Each number is 128 + 24 x the weight over its row's rms, rounded and kept within 0 to 255. Layers, rows and columns count from 0. Numbers have three digits each. The size before them is the row's rms in percent of the matrix's.

# layer 13 attention output (transposed), 384x384, rms 0.0458, rows 36-89,164-217,292-344, columns 0-63
087:138095121162151132148118104092108151102131128139135106127117109136133154141154095157165138114124193144122097100134104089106141089105142148148088122148077152083116155090100113117102135113114128
087:111114120186101110114130108161126120130111175117153106091107116116141106118118143161108152130152091153129136133123109118155109102127136180113143134122075152140122106121159118137152108152093135
084:140158148137120117133146104116097154164130135204150089112144111096140139112168144138087101152134136115110145124127121156144141115160139117161155170135118114104129131117113135108132166130126137
092:122143131114121133099145122120110119126150116097147102128112122190125083107131145120130115145132161155133126098081118111126104107137162140135144136134159129114100108079125126123162131121174094
086:121087192162115141100165136157132133157147130114134121124106100104109136118125146151190155117139148138146123121086118124072114122141125159130129146140107141162117141136122115094165128093103169
081:150076144136126133120149098117154151110181081123114139151129133142130122107110141132102116123135149115096144113084130113104154187182154128112128128122158098110138138115107121131130145131160144
111:143158106127154119139150140132117128114121131103127163136131142184161080094136140083098079153085115175164143132119101129182113128137138159095100136126168119133129128126143131158135117130137075
085:118122111093128142163116094146124074117092101153108107153147093108155143158140117096102115117141140111101150133131131116100159158113094122150137127073082138100150151125142140110108132153090152
094:120107121163130088142133070151131108157129126121157139066062114154115151131134140136142105136164128148084136167158132116136112089118159111124131118160148150114137161128115119130136073091107129
087:138133120150147100120110127138119137171097116160124071115115135125149123099122131140101127166110095098121090076104107143138158133145100111152127140105085121145139086164139093073137164139129153
098:157128198140115128093128145130158140144169133166137126093181132116126138147155114164159169172109165109106101148085140115113163104122151128140136167148109115103123121143118107107126162115153107
081:144129156165103106136123122144135135103181166162131132103130143158080140113159154147097158140095122109117128106083169112115089120092151102126109133156099156108075074117129099108156149151127144
085:137100173155133158138117135143164117171105106112107124130151120152154143153109171095164134121114122073124116141122140154119190136170100113121125132139116134118117205114138102146142137123131133
090:174144138096133133079132120147155145112138167065143189128107153127101103108133129156093086106078160154147156160129128131154117137118140144127177082104111156118111133095123111124122116114205111
095:107144101106147107164124098129110071122106110103114150073113148140135123116129118110104096116115084123119138135100133151166165124140085105135148117086148129112138123120101143138127128141170122
092:140131110144157114137114119109122120118111138143141153135095112178142111124117145135082092137091148163163147142118116113139164139140120169111108129137123148082130093093178132129122094143160101
089:094140127137156156087124157127124113114087104093134171147184102135141131141166139075142094171115106131164140154132128161133167128131118139104133126152119113129123125133154134118155119126131084
094:122166112097111138129129069144086141087142144132129155144098091141103085131152147124080122091127119116136128148146156091142102130149142146131071127166154120105118130119081140164115149125141120
096:146144115117169105106120117130127122116148139128136167139103096116147121102156160095137091130131107164170123143141116133150124127136130159118106146124159133120145136142115126143115088120158060
085:119101141130149150135115138088128113133100111170137099131124106126169131153130121125115118122130148095132114096176133136102139103143095132080136102141085113095151148143154152117148130107135166
083:131118061084148145141118082093106111107098111106119113141137144151113139153133145147075105099137101163134120136158154112144124109089131157138121101122154135108100114088141134127140124128155088
087:143163121109144141125095142123110126114107146194171158147173138124137168151159108125108092144095145099142128120156125094134151165134100142148111129123112140105135154121116145135144127148138120
083:127133119169118127126129083101116098113090172094151120173084130086090107106102133167118116136143176131168096100173147112085104120147121136153121117147107081155128150097174157105169101098152126
086:150113148094119121106140077157122145095120114140160158152127109109124114142160179123156101170136119096160106097134158118144174101097096116140128199107119118109127148146106132156107134118134132
094:114106100135128088129099122113145168111161137108098124137112162124112147165120141127106119103133063147101127125190140146133102143117138103114108118117104158137173122134160147131103118142148127
088:105180121126157091128110158161129124178141119109101135118131131155180114115129120090103106105120120111148137107101111188161108151124080155115102103138121147157118126144179107158122114157156130
092:097075144139182122117150158144159133147124109094127116157082124123170127120105130130147117170154099119140128140128083135127127176136090130151129129131119087127166111132153143133107140062132130
089:129123100116136101144121118105138160126141080080130111126118124139128126113124112097125112143131152155122137127086094148162142136100120094115169121065167102117141124112093105153125150112141116
093:121128100065166112108133108089098156121160117129137157161136151167153118115154080082089089120106105155136135106190109141182129150098144162128089136147139126082128108162120110130114104120153088
093:098110171096145134117143151097130156172099089063116108095134129152136139137139112090171159164130146159159133081127109159106111129143110153123143116143116106166143153089143141171105104104094158
083:103150147148180100159111112153142158113142164136123144148049114141131077115100154153151169138146090172122108088132179121126131116130111128120115131128132121146149135130126118145102094115140134
101:157079171100106164115109146089125130118118120104123137167101056098132116140138107121131121128120175100125100082116127095104110141150158160119143163130130131143101133092156121120162195136148144
085:119104160147110139061139156103138116135150077126127155127134132170120121127140140104126129145104113154120123129090125105126101121148137119081132158156150160113105131138120113126158143159134094
097:118158107097152129119151166114099121099100117098094125145115144146171092087168120097131128175106140172167157140135089136131128163157110148111133147105155087145143104126153148154126156074102123
088:154147139091117171140130132136143141126135132126128142096148116081110164156082106145151169083115102116150133159138145147167179114098130149129123193100110162148128147158130122148077135156106150
078:135120136127156114133107102170118116109116144164122148115121148101132130120117135100100126114127085070145153168177128178149175144140092144134155152095137155140119176152137112131111139120109124
081:115126092117136133124109112129155155128131112123105138116137143163109093116100110108080105117133141106088158124184172122132135111157121115093106098145162151154132136112081160106103130146161123
102:096151107136125139101087086139123140132105136179152120144148113110107152143150111162123135135151134127101115108164158075118112098130158116124182110134148112086138108111121170130156122165119138
096:181151113106148076159127096135118133112104154129141158139115113116162117133129125134168106131127109135156131159159122133148142130122099153144126139119121124121137164163125125183086085110114096
087:165176099130118123147115126132128142105114145161122140141150169157075139109130116107145141116095145103094156151106139129108136111119117092092127084137138149131110107107107136121127085142110139
084:111164134118141155123156145137130119144167120124159137104128119160142088086143162098109127111103098155131151128088132153158091117144135113106119153135112129155137142138136153115160158147167135
095:200126144136121087163136095172130143108111165108100108114135133124139116156092106157135139092185135144146116127132106145142090132117109130125147126154162110132087104169132143173135169165092137
091:102124130177109085136114080116124083126164125092134153125141142129114096089142143112078153123154099144141137124124141134129061141146167129088102112156109123133131133124127125149172146137134116
096:138115095139160097138128133140133127147126120115121145139121121192181110090124114087112079126111103157099137158113104140195163140152103135103138101119180118074152115126111101165087079118105109
097:105124158130143121098148155140152132134136134094106112129108130151118078095114146115118147152158153132170108177075144122159121105153162129131123149144165114163115122154141128110168162109141110
090:151130151140083161120138138115116115126123148134102124133132083126098129154142132122133140100135163088107139117093155086106078110125176146119143175144129149140108131134171135103154164201135141
093:071114156106118144088132180093143110111128121153117129153179135096125126140137130132149144135119126134113123128120134148127083147132174141130132122177120120143129121103151143096142168135154121
081:148184092143133097114116114133136122107097146173131118133162134104127167141127104159090133130138128104147112114174113129109161170149115139136135135092128113132169110154168147136127134152098138
089:124136119106097168087101156119120084127132125083142133119170139072102174118163143132127128097118106108123127091094110125066131133124146152090131122130120174126115157133161124116163100171187131
089:061110142112148183120144132119133145136161115122116108164104134113115109155152118133165148136146141168194118133092094121089107117122161112145117113143130163120119112123117115115151112121140143
091:151115127147126114127110095124161124134104163108117141136098076105173101107132123133113117142153144107159133129170104123173112096089141170163128147107125141155135126137136106138118135142084102
098:116156103138144140163139146138132128124154131126110142085121119167112149128129126124107105084126121168116138156064119137154183135158078075109096169119126134126097109126072109134130127151184116
084:101121137138159144131131142132152131173150100152120145114116130152102080077125156116082143119139093143111156122127151117161123138158139145116102160154161132111126100155139109097137144169163130
091:120138124140183135159114146121137135136094144156093163088109109117162132156123106144164135141146109127132097150157114144128215121135114129141127128107114137141144119138117121111098096144139137
104:136142128118131113140105125116138127144138155181118117150098089126120136101142157153145160113143139131092150118159175130145130167094115106116126106166092159164143146145119126115160133107151152
095:164113141166187148121112112114117115172106129111107126124129159111123119141139120121142093129129158171138116113157146156109108133131154128125150123146173135083146105109049137126121167111096124
105:128118162113138111102124142130139130145110158098129111131103147141133139106120136106103143146139127106135148135067121123124136113132114151143139140140211086097140123170117114131115130112144148
102:134130134147127127163133145115140149196150144117119109145144115128127117164171205113121110132177147147128120153156141144177128124139106160141125110202133165133110148153153150121149159142220160
101:113116095102103112123067129103108119172153118126111136133135105143173145158146150171055118140146155103101168175134159152134111108128158153173142085125135129155109114148129157115128142088115129
108:101150113137128123125119178109126151113153129151165130180116135124153131093134156135120165150106132120142156133166147108157127149107099137118142115126080139152117123162147149120100121115121167
097:151155116180100123126155116107156125139081114080112102099122165181131118128102163129106124140147173129138155175131163122097107100109106104129179139127141161129123129145109139106107128118125162
103:164142156105124123114091091169088147138113116137134122101097113116117078103109091107118107181106141126126135147137096114157102106129163078132134161072130137116089090133131129169124133145137111
111:149098096156164117139094135112163167158137179139135137147131136063115141118137136139107135121077166164144132174070139143124162141160126095121159145158124126161149103075104150134094090119105189
094:108126130066146135122107119094133120124078126145142087151119098160112136135136164083118137130140144152107159145098141125131120136084103144055119133148155124120182125166135150144127140163171161
107:107144145141092167121154118144120078100159113087146122147174136141123139128095103122135139113133096136137110127155128153155127181063076159106112113170100106133121151130157112138151128125148084
106:121148154122095149117131149128140120162152107147090133122163109148115118157122120146125160160130174172162138164113126148128143090122108155126113109132146104133131176135125148122137093145136123
092:113152098137136130133103100122102141119144148110133094138133119203156084098124134176132144136134124128118116140114212072098088103134146095133145107113109098174104115170130109124150158101131152
110:117146175165093144125137130136105124112126141095167122112145156101117120111141062124148146129151102092133106096157067117122121133160142108142145111151137095143094097090148119102125149168119109
101:123123123139148122135159118131155144124128157126161099058103128144135139186157134119134095118093155093118157142114121136135098129152137110121151094118144092124170142144097148148096059127093137
105:133138095095140096133172138134105117132135132119131146065109167127118121136169093108133120143144134151132124116117100071095102086111157096092144152076162108127131109150147124126102171100104087
105:117135141167164095121142139133093164116141135126146115089070121144113115111113127146131149114084119164092118114162133108162141095162150086136153152140101145134151121143109130122125113143130144
098:159112128114135151123146113121153135121103105115119151088185171157145169121163104130108124162130159116157134179145137142134125098133124156166149151104150120132069183141151119107136107135126122
111:150126140120078090119138130127154143079124112111107136116110124110114136132149133111137143152148122105188150122095121124115134084154098121113109127134176126127152089122139130099117110150118162
094:142127103087135102141113072120098115139120143121102132127128130092148125108125178108144142113145137135111164120122110108099084169131188083107128121107117136131154098137179138138134132142134083
100:118121118130109136123130139101133126113092109101134136119142147167124142150128148143125140151148174125174152088102144139152127107124120121127119141120150116129081110172168136097111105152155105
093:133118099100148096190119117109155097169093151145084144143147089105145111129093142110142153126123106168078142153110144145170103137145086126149158151153097144133172181137165113118146133120119135
100:138119132085161135117111124105133151156129136150123101140051089157138109111163153107117115136121145151106188132099169164154101110140107151100164124090138139147192148148115160148118171111134172
102:100113118151139121099145128108133124172101150137122139093091134094151087102108101126122143141130127121091108117140125081090150159166149146087145121133107153140155105133108124136120137118145130
106:097126113143119122130110141158120133092150130118144134167125156165137141076117131105160148111106106181189083113107121129105102153109160161099148147146146097107135147161141141125121165118132116
104:148130120163180099137137108128104108128077155110136127135162139119114162107113167119128112124132148115112131099121157120096113170161149112132126122148142136100112103129139115086121122159123155
106:157151141151106129142118118135055132107120095119144120082153148145137126103134120095124114118138114158096116077145106142159152115148119118137126147099129143107086084086123134095150147150111094
103:164116120145130132143120112163140127130146129118136134125144097115104138109126150090148122102127143089125146120153113100139105105120145106110129109190131145164109119120173168117135116125105124
095:140170156121129125165149119144117136110103149082157138137164134112097150117124132115109112136143150160106089138129103115119149162111178124151091182121115114107089134158143144135131138124163116
098:179136125172121158120129107150145093144122138124084149127126139144099174199113138169128121099117171123086097141058100167103136120107129121162143110125096127120130144097109118098126126157148134
098:136140103132122124118150101141112125203146125136113135108170151120146146105130138054097094103121106118114137116155089091126090095143132151093115157113105129121141172148162138148154134110125090
102:161134088137148133159130075157110116144106169178105136140140134143149103105103134131110110108098169112088146156155142160159113115128106080134162112141091168139139086113155155108179119118102167
100:104153153177141120137123120150108126148119127144163153075147133119154102088122146134099100098124140113115140186132120138106150160153144134155164123169147131142133096142123158128120077090116141
102:186125122146141124131113134121173148112144125122114151156143151099125127132127131112161133137109158109166142135105145170158114105107110110150161145138141139103135149089095150114103103136085159
113:115145135145122159113123116138126132105120142116130131100160112166148108176133087175116122165146124124159073110153146126101117161157121112146098092119148140143102121162102114114156149140147089
085:118136143161140130135120127163087140115106118109165129112111151110129135135162103118147153183110130130121124105115084070095126131107187091149145166116111097101101141119107140140161109108107113
125:122127156124095101127127104146128109085122152139098125114181133083171145097147147134159131125120114105141153095083087137092140165124132126154152124127110146110122090107125125136151117140114124
107:124135133126144150174100158111135140153143116147091142161128116051108104136145145109138167119119116109137098100140092113133128169100147102108143134129115132139148155125129113140122113124129112
097:112092128127130104117118128152117126140104156114146115146136144138127114131128087125096132124109119152112110165171157094112106125145150111138092119142087135112098093146179155121140129145124086
101:137084122144108077106139133135168109139151131123106120134117144128160163132122156111133144137113141127105159188110142154159118157156107122170154147117134138102155165155151157143121095114171162
100:145148151116084127102123093112118133128137125083130121135162163176150123149119135111102117189144090133156125124099121186156132127140116127156151137121148146120119101097149132161148136133122129
100:146128147143121134122134148110157110105128112181101129132104100117119145118118156135136136130134121088127130158131178121145142108079149125149103120127146122121111144109131130135150105124138147
107:156110145124137152145110101136119111176158119123114149089124115148124189144111147121150115091118139133143155193172137164148081148065143088139120088170117139106156111135117166128141113153112145
112:138128119146105127123142138169068135115110136064149153119160169106116082113145109144124121109126128109113143100165072088070103153125182133157104146123106133127081084117142115095101138115114053
096:131147102160098131125110156122118122102123118125108121138170116182137117085130177179128128144119126134149151070135155136092147122124140160111117139126139162145125103152124089098144101134124120
100:094145090102139128127135152101109121164137149175112136107120125140104106129142118147103105127098124157112131143145149124119142086159119161110107118090120130115183148128156119171139107111146162
106:112172150141123134143159131144075116161145113127190158123156136143118119101131096066125113122147132141171126069166102132121126147165137122092122111159108094099145117156149134131138119128128118
101:130100105141148161128101192129150154123122106148103149145137101145110096163146113197150176159123105137128136087119174114143128136105139127068100100128099137163109186133129121120114145141146096
107:134121131166130133167143158088116138122114097137125175130085111075119147137130119102113151143127152116130133149154121137126151148166113127124146108145152131111162107145139160121118113169117168
098:113139121090106141145121095143099162120176136140120144113181101102146140109115195143109103134148143168131110157115094120118105036146119171144152135131125137129117140133101132112141105100087137
105:214116111137147156124110149134097170141081111135132138163139150124113149099125123115117104089070122149131115114115146108128112100121158103096152136110122151140099125075148133121135123112104128
109:112137129199127144143161147144147108070138091157131168116133159112143111171133136127163139144128144077093120124097167114086148133133051107171126089082126151124128131118131137126120122164073115
099:134143147173115149137122138126122153141117158157128114144159153110122143123111152125128124136125127147096118108136109175118159121187129151157129116134129124156119129113131128149119106144129147
105:114101084153098102110127125097157106063145133132140134143064107140123112144127126156165147095083099134130099126108122100131124129095150154146143123117078127111157165137112119116149150106087101
114:089156136126110108136142167129114117166148109114105141155194164092135135161126139109094123125134157129142118139127137117100122086161121165122150164122147106112092140133101180130135134132121103
098:132131143118126166136141122102100108081133114124153109170134109131151128129135102136120204162127136127111110130108099139164138101066166135105128136093115119135124125120164085128078189136105090
100:107143121117120179149138173114088139097127100126141157117118111137101151121171099123152123114154111155134114079132099088168106162095154111137113110084075133120084166112137120102146134123115090
097:115144152117093082138103089148106112101129106117161099146131163092147142095121146138127145105150082088109112097152136140113142120114161131135159121090103128104136093113161129141122132191099073
100:133103116140144118179123154112094131083147118149156127134118200146112137102119076121160105097102106155206149123128163118144094164103144109125100123118095141100074159130129116127166142140169133
103:140189138133106177151149086130111157146140116130134126094160137047084120101105097114134117114163118081127101158146128152131108074143165155150137131158126130125126171110110136174133108156134114
108:128096149100134152111127136125116113090103126150110105153128108107128092143138109133151138139148063111104114111134159113125106152082189162126109100113114132153137136121129108115085131137128104
106:115149110104137131090140109116137166144126119119109108091127106146124158165140124106081113118105144165108108122153144112139132138136089129103156124142090128136200168111096118126175123134131129
118:127128147118121133108148144134123109167133120097096103135167188155168108119111128111118144129147105114137136113141156146149122159129115129093086139118106123145100132151182123123111135146088112
110:085129113165122167183162097166097131131119124111135130104095085114104143119168184137106132109132139148115110140114143123124102082154140130174102166115105171159127151106073151077159165127124095
110:157127131132118147145176134112113118128128107100120144124115077069119118169139125095118115138181134120106118126149113124154109107133181120142146149105105115118106117099150140129103087112121102
099:116116176108129084118117118092121081111097121118182136141142130130112153116100141125142093099120108115112102128145162117138156158128149113129156158100108108107155104156161121147161125068107100
100:118161118138131113163149147115137111116119125110143126133080149097115138118104104119105157111116154110149132113170120120111149143124140166119125160126157144117154160109129147094154117111133136
105:173135164130114104100130137124147128129122135173108114165149136135173135083159116134164149135138176142075151099135126144117121156133102143143165109104126125119144135127120120179087141171148144
106:139135144153096115136132136142125154140086120080122121135114119118158145105116122135135139160135147126124085084194097116144149191093121125123121134146180137159118107108092104132118122149127127
092:145111173146131144120113091156174134106146122155156126132120122139128142152112116152111168137133130172125074148073147120193162162134137150138155118139106148125113130127099129148135123148161172
102:142129107114105134136150109128151130065121163140084122147137134115126146147092106153148139083141121078127113136080109145117139099109110126106083154109147137130138101142134134071126152152116082
110:095122128140148137100112139109120096156135108168135087104113121143152121099099108147124166109090077084099171104141145105171160179109127121094163086146097129111180130172104098122097132125128151
097:143116112120148155104141145136117130131126153156115150124131114146131150080106163159161134170152108149110113110110133131122107149108128162130097121108112113094090138133163126099133156138102122
107:092157113143113120154156158122119120133099107102129162114113105154133134137095162143150128115153159153149090119072135117148144083130098128131154154119139123146113166149107128099152167130131091
097:095154115127111142142113117151125141131133155115119123129075111091116150152149121146163151102139051117110108139136110133118111125133183151145138121152129153126169115103101134144178122124130156
092:096131109126141125119123168108102131153145082126080097108105128109132107138153131121110131125132146130132162113107134132128116127140122097080145142108169083149134114117113140103122153121138144
105:118139130133103174158091107122110113086129160103144135097171149145160140166105140118157141099156114093143093147138088117136130131136118129129132122146129134134075129122131085127159113160138094
113:130140113128124123145139116143102155128125115133140127097143101192112121151147142115134119110183141160133157099129175138127114149113099110130122120114111149153082136138122145117165144138127117
115:152146139099123127105156149090137101114099138154121112141099116084095124125137132146139136164174159081101113126066111126154163090101134128176102142112141124101116117123167150096092130129109126
103:061139128108116118132170155134131146102116098134143136154119086119137121114138149136146148136095129140099111108131115087135120113122103137144146158069142113129140150134123138089117161121134125
101:173115112110152161127182087132147147113122144212110112104135122120104143125149118150117164117115155112121133144077125155170120105104126127146118120126138130113134125168117116128123173134089121
106:113165178136109116092159132102125135156123143089109136121151119106115096149137121134073140175135116134097104098121153152109128144130084152134140141120109160131133092141123117125122120127084151
115:123112146100096147087111084135130145173165135138116147116119096136141099136150157150133127154115089166092083105099156103147114099160097116133174104115092148144144106132072081126159121142106139
115:129060128122145074156127116167108147090115180115134116171087147124171112125127127133107100131085071109162165147163146083130119123131160109093117113082133150105158122157111140116141130099148146
101:103120150150164126144098140100151113075117147133127119147129113108134120130136142135164155166131102142131151075113180136119137118100134127091100068124098146171100137156140121119119129149127134
098:152125123131135081130124107132163143095134118099138125104107126115135163187161095121117098128101104119158133122134108122143129162131132107073149116147143100147120094171113138116117118104127103
108:149100111094154124108131136091138119132136109160172099155090158145126135099107062166115141098120138126149121087145134128105174114099122141111129132125119097138145141123138101142090131115107112
109:153158103103131147101120104105067151120098138087153111090117108127144139152120122108135101114096095094123132118102101077118109176131136114108138152138127125117157099147114088096107131102131140
104:131100145136169107161135137152143082128111099166131108150078120097129140110148134112134184095125170127090160131116140142169141118096118124103159165143151121121124131103148133144111133120134125
090:105138118074130119089127140087157135141184156150142109150108126168093136085152080128159088157097119154146118126163116087128149135142083113165131110162107154124127161101104122125123092113146164
111:136122083128146107093138162108150124164119082115152149112136127149110121138124122120123105105115167136142120106170124104099181135147103126114142151140169079134156118144101128191107090119107138
113:138136135152126098118098131129128130126182155059139121156163151161142130152158119142124114148142125153149149117090140173115121133136096100115106157154140115138109127127103151140138113152118171
099:123130131138140140102130131103143126090136123144047106116142100112124100120146110114155138167140126162123144082120112129110104152141124150123125094132126147143113124120166141085117097166166136
107:101146107136120130136102135090115145153132154111146108157152149133134102121092108140106103135115089119140108077192095125089159184150131156110142133144142117152147143125155093141135106137164132
113:111095129127155149130143125096101104123118127199110118120109101076105135103135148110142147109132124119103141168137152109183118116063155093150107126143071112098147144112133121147093146148096093
104:124151116122144131069094145092121147150103093056132148135129139134173143163146093114124134150118110124117137137156086142087125126131100130096107164185153099131152100110129124127086148087130126
109:108179135109124115130124161112140121119122133078144142151125130132161100161099112138153122102131129108103077133160141140149183104124122123135111151147109116155124140109103113132108122122091108
121:130152190124117122095130113098160175103169134133151093169125111095106129134165107136110148147126106139132100103123138165140172131129135164132146109127086134145116158122099114142140101156166174
098:158108097139120144148128148123121126116148144112136142150097152110082143142158094115158151096161114088120158161146141109113122100105153116166113137126105132119139146133149139119086134086071135
112:119071155169130115146082121152156122107118120120153157113141154137139122118094117130165134129135119104122172151117135137129125168100138112169131112139110132121162152143102142152074132098102115
097:167119123097130106134158126134131130106125138162162147113109142130138138103125115160168115122132127118116122160093123169154177077119109100168122143105148085120092129106135116168089115150108087
097:100143115108126112136127132116149102114119141109114110142150116096102159175154156141139128142175140092103107156085110147111125111120104118142136159143139119127144132142126157116148143133135147
108:115132099092131128107145108148115142155149146088128106138117151181142126094116127148153085152099099185088137169102119149092130134163107108152102126126127111127168151155106125138117151117107158
106:107114129102113110119146164107126113107107127101141134077120160096105159107116105119105115108132150122149135142080146120104135110094140125105113161090149147082115147173157157121125126108094152
105:109156158113108150104127162135180108148145121108119101113163130143142124144128128095124140120164125131097114156105113152115102141147081149110164132130127142125060115169132092155101107137120148
103:127094103125159108095156146123141150177142123128108096174116131114128124112135123145089119113122097118143126127188125135108163161140131155107124123140198115124148104160101146155139147105146143
114:161110098091096122138141102110122109148133087163111153102100130102115149112151130136125111091124134106143166171104108127150153098121117114148106131098100119105128130146102120130113151089070128
# layer 13 attention value, 128x384, rms 0.0423, rows 37-89, columns 0-63
091:105157150103133089127116154150137146125148132125116133106113153149113142126167102133161098144124131110138144115118126119107122116178102126199148126143114118149125114147127149133153129168137145
097:124112136121129102090125116138150092122124129149095127136146115145155112147135168135155148153110160137142140198112148157095142104149104141106105114139135131160160116180119160196107135149145135
092:121095127141169171114109158090146156125108097134122124123109110122111142159127097140170116163089104100143121147147132118154140145116154083109050113125123087168147130130111154134113120088126147
093:127157147107136150105143099175141145134161137127113123134151065130157123153161136102107159166147124112093119121187117148150144113140124153134112101125137118122166126133140124176119078143133116
096:116109159130140112118121176136116115099138135151103132132139123150148138139153116129118140113135138123086120107127095150111170106136060114126092165087156161132100107142158102136168115121092151
105:111130147145132129101119141121119146124115142111190145106140171116107202122113130117146141122108143131160136180151067150157129106133138107169138117208139087145150106141096141148166119120122164
103:156106144136120135105165185117083094126150120112120172151144146063123130100123139147167118109142143084120132093121125141130154149160140131123135122156119126145067149149093129092074135112158143
111:126165086122146104174110137132131139089120113133133115149102120123126116130145124107091152103118146143134104132102101098094133135108103154160187112151132097083153139123105146136145120147126149
097:141100182133104122105105167084134122108149125159129186133142156107144118116118090147116144129123149092140153144147161139118101148124142141133148113123128121086178116180119114216081106128126129
111:110126125102131087112035095163129161133092143136137120146163130182133162112128167155158139130140133172144139138092122118101118139129098121145155125074139134148154122142093101120147160099108186
094:137109065151099150105105110138134196168159109110119099118128113072152119126108099139100133150159153121156152151133151114088092121145135129157135091137138118128129140127096126120068144112142117
089:127115095128141156105136119171082097135073134135073124139168135124130138128169132174096107139143114158138086159107105161137146125125117081126122159125107121095127116163116135131167110151113135
104:078152098129138151130102121153121131149144102108137105156107135143082153173109138106156126124120082110143106117116134117125153092122137145113084150136094143132112149103155113128120138095102157
102:157116090105153142109127112123108108120139114188124124153138179173124126139141145134086136103129126156121118160121140112094157130158114124143163152137118129109155132172108114084081147101130114
100:123130168094122150112133128081113137120131146107145118142162118085096116107110125119181090124130109118113133097171097120095088132131104112153144136149121120158149155116129138134102141099105081
102:133183123137181106117153157130118107152131086153166098127146144156104133109158161160113128149137145142103107116156172141162118124118152093161151106127155101157113155138140135163131145129099130
104:149118148131147140151159146121124151124122137093122164102133144120131145125116135100140119145143116138144060152154117203059097120128117092093099112091162130146100084100141144137073169123134094
103:115134131126113104162105117118162103120120109132144099130157143099153117164117096109110144104097154121116098136170132159133154142125118131152152107158127144159148143166113140160100129125125112
094:155120132067086157119128079150147099123140175151124107112127093115113098116150108135152136140083119100096142159137131109132080165114117114164120135136112112151130139088116107150122127130123102
093:152103159106124127101128167134124157146110107125115138114163144121164121134126149111112132122126148103142140152141144110103140151135097099132098149091135106136137149153130161117086111115135092
089:154171137127123118112168119115155105094117168129090157098146116148130130110111112140158096130124140118102058137145162113111178109111060148151094112147113142138104114136139143171141114130131146
095:139153152102122090115200172135167146145162106123126136128107096161108118099172111133101113135125117098134130141138160135096132119137160132080127130137131113093169122127117135152099129148115125
100:139179105144140143121140140128120099106119135143110123124133110080167132119099120138134130125093101134138099120116132156183111136133154131146129116138149108153180156131132144136086078144125121
104:110132153155087138121129143143138162134119107106149155159145132154151101134149145156167123089089155145180140130123129149105101087138114150140124138127122142134118141108117100180158122174127127
100:141126172111112139140070098123128064133117155133116120149082167149116102121117112163100132123131112122155137150101133163107136114159139117190120101158126089136149136153108150172162157172091112
103:114132148146136110148087166117102120142166106098141170151131129121142094119125108141168137131121135138140138126101150123105086097127161115103121102081136147149133174123151131183138114106139129
098:159101123107164157116093080124140133107137117175129127155094170151127144144164133124125150069124136098134122156124093128150126122106165080131141145126162129122130184111119103119142119129164154
097:139085084132124140140109156141131106114105096164179109151122133094095132126092142107146122111116116103151177129131098095127114179098171107146101132137127107161139161100147181153075133096158106
101:126178097128156177118112094134105099151153083155141118108144133106124141126124144154106122115102133134128096075103122162168118133113097146126128146176133087127115100130127122088148160167134099
094:122121135127117124110140120151132137145147118117157160124138114111119145116123116122118100104094142078170118179102086160151083122177140139138170134113154113123164103098155122119158134133145131
099:128141159120133155124150128140080128128152124148130132102123125086130132135137128155180131142144133147143048156097127144142119114145133132168097156147151144103104174106134097113168085121125191
095:132122102139114131133139112135108176116096117133087118125143124113123140151153166135152142158149106140132119168134071157158092146132122125147156154148077140095111118116106119161170110115157174
103:136078175147149109137151159139138085117129130150130164115167181127108132112126092148108133094147149136106092150156134176150143076123128106107152093147141136127085148139119144152113118150125090
103:111127088141086124118109114139140159124136141105112097123120147138168123126098176183114091161132103093141110094140137124094109074104105116180075135121126135163103145177133156090178146133115108
084:137136115136126124112159114153112104114077103124108168135182146105141119092099158133138125092133160165146135130109182148153117141162135170075072128106100154151163145135145168073114117132151107
109:092127146114092175179088121143118139138133164110139137128127148110132125143063150123136154127092059119120124117112157130130095140142134132145142119136090151109119148082165132102135141088138100
108:128139153104146138140145130116110159087083140153107129083125083095124141139108097119129092127127121082099087130127060094125136115108117158126119109110136122144080128152151113129123148107156084
095:122146111128117117148143132150114083131083114125156157122105149145152143114123160148112118094129148123141100148114159164184142126126150107132132125150150137165132111150110122153161173120112133
102:118097137159123130143126135141141114141109089113121126120143126117142134128123188097136118111128146119147172144120204116159142128141135119106137103149122099077118091095133162112175126119119106
099:120128135147076170138156135136173135133142102082164145183141190144102168152089108150171110138151165103141114098132135141133135102168104211123102103095136132139106142142133106107125133115138175
101:122108171116088151144147098171121130129131150138142136052111117144110141119116124121087125107123171127114126131115136122151110153128160121117221121081105165098112101104119114084114113118138107
105:181092114138135175112134084137112172129129122176122087118121109121103143120155123116098151171102116122110154181133137120134081122130126111150185129115139113111096125119108086076114121095156136
109:119100096125155128145126128129108088141069150111139162079122146114158135135110137124137089126111145099122147127154063146132083127133118104173149139163113127135103135135147113109168146122101156
098:098139182156157082123104127145152122142123154157126144159143128123128143138100133147120120130119114123143149141094082164110165160155159091110136118094159110114137116119118120179170117149131174
097:118154151110107092140187106124126142117112124120112121147086101134115148141101130090112119157153121154146096126138106134159104105138133156127098105126162120093123136081120123110119133130112150
097:116110096139131117136134105121122158137110101140093104120140099112118150148161141157134154084109116137119085101118104107126085126125128144099105124104126138135131178192108104094143143098122165
091:130139195147113136112093108125101144119127126138147144114081127153105075119123091135116104127123130121119138137123141148116145115100114112174128154113140146162095138089143127139114137115109089
104:152119151150135105154112161142128100129129122183082128142140135086111134143139119132129138123139158076157127107184141093193124129121138169110146104119112122140101131124157121122139115121115077
097:145118117113125139136165092153134174138146167139122113180109091122176104136113142133129146152104090109089145130194151087152132140166101120165108113100101117178105101091123124148118124131152081
103:112143117107117116142163070113078120116135115116144145128115129112118119116144109108123139143136129131153098150116114161089144162123150123170095104146097104156148107082135153125169119135127198
107:140108116130111177158088129111133135140114124121147128124142142106125136123100138139118143108137125150112112127118153113128144106174147145134184143139135135113164129108156118078122121094122097
098:097129110156155099113144149118089130086124107115135102155158144111102146135116100132155122164131127103117115122076136150088125117120171149148119115127141130111148145146143146146139101136135119
102:132152144079158115121115081160142097142131128145185099112179112099132115083117184163115166101102119158107137135116164101182179169146120137171170135166102142152162116100142092144128102116103087